{
  "rope_theta": 1760.0,
  "init_std_qkv": 0.0825,
  "optimizer": "adam_variant",
  "warmup_steps": 274,
  "max_seq_len": 384,
  "doc_mask": true
}
Each number is 500 + 40 x the weight over its row's rms, rounded and kept within 0 to 999. Layers, rows and columns count from 0. Numbers have three digits each. The size before them is the row's rms in percent of the matrix's.

# q: layer 4 attention query, 64x64, rms 0.261, rows 0-31, columns 0-63
# k: layer 4 attention key, 64x64, rms 0.261, rows 0-31, columns 0-63
# v: layer 4 attention value, 64x64, rms 0.3, rows 0-14, columns 0-63
# o: layer 4 attention output (transposed), 64x64, rms 0.292, rows 0-13, columns 0-63
q0 115:479422512407503550516501465514454545518470515502523513536472520453540466526492428524470523455539426568515499461526509520513593526499526503472499433457505490493615529495441511489487458559553467
k0 094:532565419550505486468519540501499498433445524488515516435479513488502543480524506474482544440583459441563503497455456569450520470534539546542447483498419494532445558479470459519501497521529568
q1 094:507419508405519478508487411515461440507568401499509550448539516460555426506526484461483565509490485546490475512507567492490549527531482491499518517467480543450492470577553510496525512544468466
k1 128:438413466445486530517473442527446476483523551530490533544511513480508455523522495518459484496465503546546516440503576458522552530490479512446487557469479517517590481523593493486568397521494496
q2 088:457479513417462434466469443581511578461431523485492500595484471448522516541521489513495570498527513545548471527519504511434526465526490430421520523473546481520532471469520546513473446524477532
k2 104:490488475503425439547514461559461470432476516520499561553505506472501500525524544475459535487440508519550521483520564505478527459497514442463554514433559531503494474523478500429581398580493493
q3 112:489503521446497441562477444553513518513430479444487517578502501426598417537488520482493543464514480547578498500478561467480559497482447434532524463503498520577542484495488519501484474546472476
k3 098:424463505499474458541435478487536484483516500540501488522563519465504449526509500471473488476442569535470525473537549449454590443472496478435531525557485533590530509517516530396489448518555496
q4 122:432472487422477433507469448567524486462473499522428506540499512531607424570513488534518555475528510560538495491518535464520515482479497462516536500527505561526582432523474520580486484514484490
k4 099:394483482482531480508404486521523493500558503547456486497515536499517446517560528530492489468477520519520570463574537489506486429440588507412523544502477584517511505525452480462497446538511485
q5 078:596532484568470497529546534464511529469546505460491517471496499493428489584499499550457451530463450509472518454437491483454439561575481481507523507439413501518536507563470516482536548551496462
k5 080:534494547526511556495576509480503509518538496455527481444478469471440549480496462535461522513532401462434445546476449530447476523546469510510517530520447458392522525479500502526462604511456505
q6 106:482517493448542458493497470558542533437473532473499460543535385469515472540491489464481438485544484543486497506514518482409475488499465487476520539483432526549578507499546581567487484573479446
k6 099:516471543467586528470540476500530546423513506478587444467554463449512529519525497467500469446535487464406466518518530551405539424489518509441522544581465489482521516503499501506490460507466482
q7 114:521544574463523543471547513512441498530508480469493511480471517478556496477466509445474570497566425513496483573512517484514498562461448515447487502424519518444558607449429459505469540533491479
k7 125:510505565432509521488557501578470516559510480470539492491435495470539487440487499454465542538494518430423478567508485512492501550490459493507469494539528435411497608514535502540446502539444500
q8 099:558464521501495475521507452389542560439446478503494473483566523509510526531542455527539492522443500436463508472545469452410428508604502551465520514498503507481524499514464488568489540480494545
k8 099:506462557477462433448484447423585535450460528505498464492547530537512573544486482537524513517502425482492513477575471541451462495527535532484563538492497561532493475435444522569508539475536531
q9 101:505464490487519548431525453487480491536499516548482476545545416521558499551493414481522466468520504462488548522581498485457434514504506596430537585481477490487484527413488508559472468494478476
k9 094:459470494477523524452555476496543504499516496553486448551530458502546439541520470521564519520530542407542461535567481513454470518478454565426545614495455489514460516427496528459469513499499488
q10 108:482507482495458574539513552516470493441457482471544525544517421498418517466434472484520405493534529528524525525512502553501546443533466484509439459528519423515518519498500575491551428502536568
k10 101:522518502540496572521509535508468514442486489470543472504506480545489486430454470478502421417513573535563511468562564545517533471544521506479446486465517456547506512514492606453538453501512584
q11 106:525521490567491443528527438398617513522493546483489548504543494480500504517500477496465437492437520461377503497505487470416462543527453495476496587526475512500526519527518474511489507469527517
k11 093:472523520521476405454510440443591501524500569452477521521531468484462580514482523524457443480504447485390519560489514511453487471508526534533508553500473541557456518498465531563501522441511489
q12 100:507517568440523450503489558475528481477449502557553469418437547568484508541497473551493538475549448490532492451466523514474537467422475538502524512496492552469502510489409423585507496524458512
k12 087:493479583466492496498513544458497490459502532555481499449490502525546459523539522522473539543514421507517475486551514503528563370456442455447503477489555435443479509505456511587531533474547530
q13 102:502461529545473473467583470525491538457518483519409516530564460512502501478520523463557457524428522454445488509570492500475492550591524465434477571498513536471537495461532575427480473507535495
k13 112:482454538509395447512548505539506494499481500485428501547496493558477515487529506510526460493414511489473537496496526470530445564512558483433517566457458589485565540459511584452530456491523476
q14 094:513467430548431512501545522425510500516450522558514522535515454513523535525484466478524495483491475457510554529525454487470478479537567572434544536481440468488512587422486452551571446470524537
k14 098:494443486559487522472524474472498507474476555506442486523575443562534542498486424546492540446510463454496495493542473573501410453487569524504563523438487462557466522486474562570524482471526529
q15 097:472418454481528567463485522451504452433475517547519492442469484605529519509527496596503485497576520504507522449510542484490533447470588546461500518517529502475497506554499420528522454448508506
k15 101:463409513504634556420492494489570512470523454582515494458516501502485558469520509552484479455545429454505503453549484546514494419501530518459486507475507502482453469492523495520548488521527541
q16 113:479482483501508556453484552458471520422451495523520474488474486477483534489486464589492471504581524541506504503464468611485544437467498498476495441591509461531531482517476510510602434542514539
k16 106:477463522572536566466447533470466513397475500517506483446498486497533508472445496554483501495547520521492490494542464606476565446494504483474478460542514459494505473558486543466565461558532595
q17 107:467585553554474451513517531541431473459534474544515547540422498483486463480471540577497588542483490525551498480445465510555544477384509492545486500494472510470484511461509539493505487566492460
k17 114:485545546531468522577547520518445473491501531537475539508472489498505458473518501510501545530450532512495507474431489465574577480423446443533482446464557465449513505547501543418494515599443488
q18 104:469543483510495524466528453452486462454466464607455534525492487555537474516471578489501440430531515499459546523528470491480513510509577516456517543477535522401550558432522533541471472454528526
k18 099:443478493459512504498518458541513481517488538567442496510483474561540487493482516535457425455523494416458512490568483560558473490445532492513490539438566516438486547446546604497509450540490542
q19 095:536467504423505499413467471509534570508492521469451474442556535479453502493552498442501479542539520513442454490506503522467497517624503498497550468454626513550506466509475454501489508487466522
k19 090:461494511470485456447474514517545526478483474492544457507499507487460524524488519482523523578553481535475486493527473487497446507598505540462562462501499531513519482434537402594522465392573545
q20 089:451459493477537525504505467423509455486464469567550512481440569548518490556447523498475496457463498507562541457561567466459465466525568531534510483494494501444549512536459447546530487415506567
k20 114:512419498451575554426504412458538506515531509543462486472497533510510514506485499521446451488471429502514520469607540554504467450486598525512533498468574468466519482481471524521552492461519501
q21 094:485415460463504480499457497494465482514484497502517545477453537488502478490555576509520573549519474511542548475491473488590475518475628532462543465439544469469510574513556431485476514449488491
k21 106:529412460429538549442496454476504531503543455533513528463558564506484551487537489540500554491500483472483521419456451535538457466463571532567562490467547476478501467519533450571448476491503515
q22 097:507463510590541529457495478468530507447546520508584501453454466558503495501521491542475469516453530489465504414529520507462501457462563499558442526531486565499541407574474495544575468491520483
k22 099:483469528550582545413539455441583503471548509550524536491473489491453558513541573532498448482498436477477487454560523511511527437506530506503501504501496546464517417507483463518597503518513452
q23 112:546482514430500498478487478564533483553521479510443457503477500545547512517476500396502540425540505464548480500627552478437482505530477561492567547509455493475424502479480493532471471544482497
k23 100:483499527457487501509488470521479495533536431549424425573498483543608471524554495424551537507501540516543519557543580470457440509542481525481528568493460520440494525431501485497477480491481504
q24 100:480531498501571520523532422503459469527510447551497475530576513473555515522476394505490466470479514446522512505501560434494424476552435570486497457459488570511524534423518546512469545479484501
k24 105:455504502498518507490524438495524474524521521522556461464525523454483474538479428517499431539501513426572465529554490438434489525505428565462549504534476499530506563409514541443478564449503444
q25 096:476481505515491479449548461541432573481504509524506485551547414478505489476465457494565475544542493465532488525576390562446488506510492537469492504529444463545520531442500545570552458513535472
k25 090:430443536502501492463559476503467553419495558515540445516484461540580510497475468518563524474485582427506465468577450529490527488524466516453524578505480463523500489543456524456514450528444511
q26 081:478454510543521480519532460411530486483546488551487544488469574508522449490512526514476526448434496476457491518536609410502482548483551459477446535488499560456538516485522507417440486474556501
k26 095:509423513463487502457543428496549473532503529510434563503481544494479540499486552582421457524432444500423509510514581470472492518466594509510498494481479514491531562496516545485501458490544432
q27 084:477423467477477548492489487436477468464524429505595530487575480587494492471510550544498511457508497521500510509549532504541503521568568475458476494523528444461561508545528459529408450461536512
k27 104:533391464443526546430447448480529527525438462515516503500502526491467537483477542479465511484460465516506537440551509518568498556468547548410485530429503507460523511535492561526523451572502469
q28 087:495502516487539483562447568513574468568489504458478558527433576496447493484453485547500502434463464530554507519556478549552493533436518530556533484483425488485479546522458488481434465441533518
k28 085:534582474490529497536460522495479508565558548467440531553468539494489385472502489522459551465524533485495471498480543514468561563523470494587425488481504498506490516492482503498434479390480523
q29 104:556458494556520533504533502470503494519526524393478443501592463482528484515516436485475448480456511441522459542531457500483459493540461535468461497554393522512591476535502492537537538512553475
k29 093:534490514511505443466493501453516503522493497467508489524526445542544504503511453482449516471450542506510486513527472497468454598568502515405457551576398578500543500513488518549549571513473431
q30 103:485552488473500561499498409495507428527485511504555505490497405519495476565479509387479457496521492535471558522458464534441460518494476569502527479464507465455545496519598442557530501493482506
k30 091:499526457478527514463502456470493470531516522533556450477494468559476447549510520418525386428548541543525539553478447553506429426475497574529528558505520465449478472519531486527482529503478498
q31 094:511504495461551543494526493558455482493524560541563468494525465443495454517532458498499417492550448486510507500509424520485448565425495540462494532472461532508509552431535504538402576520519443
k31 096:495476485471540501497527526477479535425496484528547512514495443536528438598545519533489471486492537483508451484495458474535480548515442560494478579481483508470504594483503578461420514463446405
v0 105:510524516500491469524483480484479534506523467469449428505490496477597535470532515466432495521488479505525472568417534509458478551549442487533536531514478570516544407472478429485546613494509481
o0 105:435486460487496442480499563570485477529506492536466495525510452528459520523491513400522522449573560541480488535557540492428452482496522477476494530459509559523383463490557546521556511472506528
v1 109:479505515486487528485505452501466562465470461465490481532501513432544506456592513557505540542499509468481453552433477541509519527486529411520568503446472530531617460527465474495489514594467525
o1 105:522480484501505520534511502500484509532522493559512563456483503585457521511483541382445512469530539550496490515533496469486435493548520449508432472557501494512397564508538449468473500434558563
v2 076:526518571458441510520527486522542558463474538411523433516565437485523513547499500430455484468517522493447408569438504548450534514544480471496504445561481461518494487479481479500555524474487555
o2 081:433506508521495409474581495484513505485493480609447548440433501532506521430491529498553591536495521497473559479506492499499491496462509542434507562472530576475440493473502546493515457470535509
v3 109:494471475455502518543521527560455472463448605450529496540542502478463458535545453468517497569474532513479494483436448490504570561493525444482493445524536497541565500517533476453477420538454567
o3 115:471462547563518499523555537426498504440474492529588552417530514513490501539522542519486542446481486463506485493487446524462531439464500497519473481593464457492447583545412478498483477541518525
v4 095:459484413486477476525514502550549465524488549481542449468522452505458493490453483425512436520488532529564507501471485434498451494553512586514461576591506544495514477494549570512496484433553524
o4 107:479537527494490467512434479463572572498479483500474474489515449457554494479485513574583561466570544477493445479488476549487529447430512484457551501447527496509464485534434455548550535573484453
v5 084:517453550429511485529495513461521502476457618490522425547474478475502503510491523465462511510520542507518544531422445487507504539533527497514492406546541414511470541468534415534475432484532527
o5 085:485551542537515418457524498505481499528509468526509512469495542470510509487502504499513598531459535461396494512487486543494565441492512461427449506530539553549506483550444567415481487535416502
v6 094:435481435511472519513507527522509505494445382453578504504507445481485477514487521498541441489467463521469536548537463499550500435539530469462542503513469534503553575491489534500431424512492595
o6 104:500523564516506498532450470456565537478553593513471522472472497517519493485529516570478519564513555458574476455448432480513476512479463499496400555538509455481452549502439438543515457520461490
v7 100:493452495435517517438483517495507517552407447537493529579482464512513481556447477510564486477533498516525524543600490502492447448481549546484531535513551440453454548470453566532462447482520511
o7 109:534589513481430510530487413498523579519545586490474444488509506457500538475467538575454523523441534457522499437474458453537541516489498528510486497519479511554584490494528489448476455518446450
v8 089:472452479529525495480495536465439461507507462588443583525505487443484487469456497550603477500527527467565577454539514509532465477471559548532514523395481576483489515504466522474487478516507493
o8 088:563515502488513544522448482460475505526502547414530415526497536532519505523541477541376451426469489522511475482491477510504494519507550454566529456538468430536538532529563459487452559505464488
v9 094:490549508522520486463484502446497518479577406573498570444464479538511512492469526547550496465470469506504522473555581486505497461536497508466484515438457589462487539468431448437529554532490448
o9 101:511452481466510516475472462552495444566581512397458461513493525552473469480538447448451425583487506505536505506519492503512509575530469523564510543445500465472534470496575543546488512443497488
v10 107:541511533518551506507473502485526492520455454405576494435498519551528525506492520516459532455481506493513509570534488507485524470528460398537494525497492462480496438606540467575404465462491521
o10 087:507479504443526483482515573521501515489542532554520502583508460432550537514466497427488499571533488527486436568546556488461515497492423512452463562521457499446527531404454496520530453524461511
v11 099:429533450578471455492456542515491436486559500577495497524492467541474464471486458522526490516518550549555513441498467461514476458499527550471470494462498563524465494474439442566576508548555429
o11 071:493503485494546592493388432522450497588486492408501499523529493453483462499536511528458478491545517513458452531509509488541528487499531461466553465453551434579524529578523492485456529488514513
v12 092:466475454515537514443450472499523512573515453548497494513472518469512467483483446507533484425497479497553496475619526496506427469477532543517523593457544505451505526530526588546477555468542449
o12 096:539595494451462568527405419509528568558493531453492447565528457452488519527461545520457466491512522543499491501454524491522486510552504508500549443485503480537565444478494447496512477515498421
v13 084:509441585483537476472512495440481512478434545576500511545524438417513449496455533500551512479541583526595523504516478520490480506486527484485454473481531432465494485517448506557525415547518486
o13 100:534555513472506480506499474467492558571505513465455450488464574502503548480492496521408514468444480457428515451526493482529544500502521486492565490535510528563582528545520506409400501460480550
v14 085:481509459541540503494444543493432448467563516583451562524455544551502494462517485548539524547464480522512551416512526486505514530478519482519485521415539573522495490535478417489527533561485429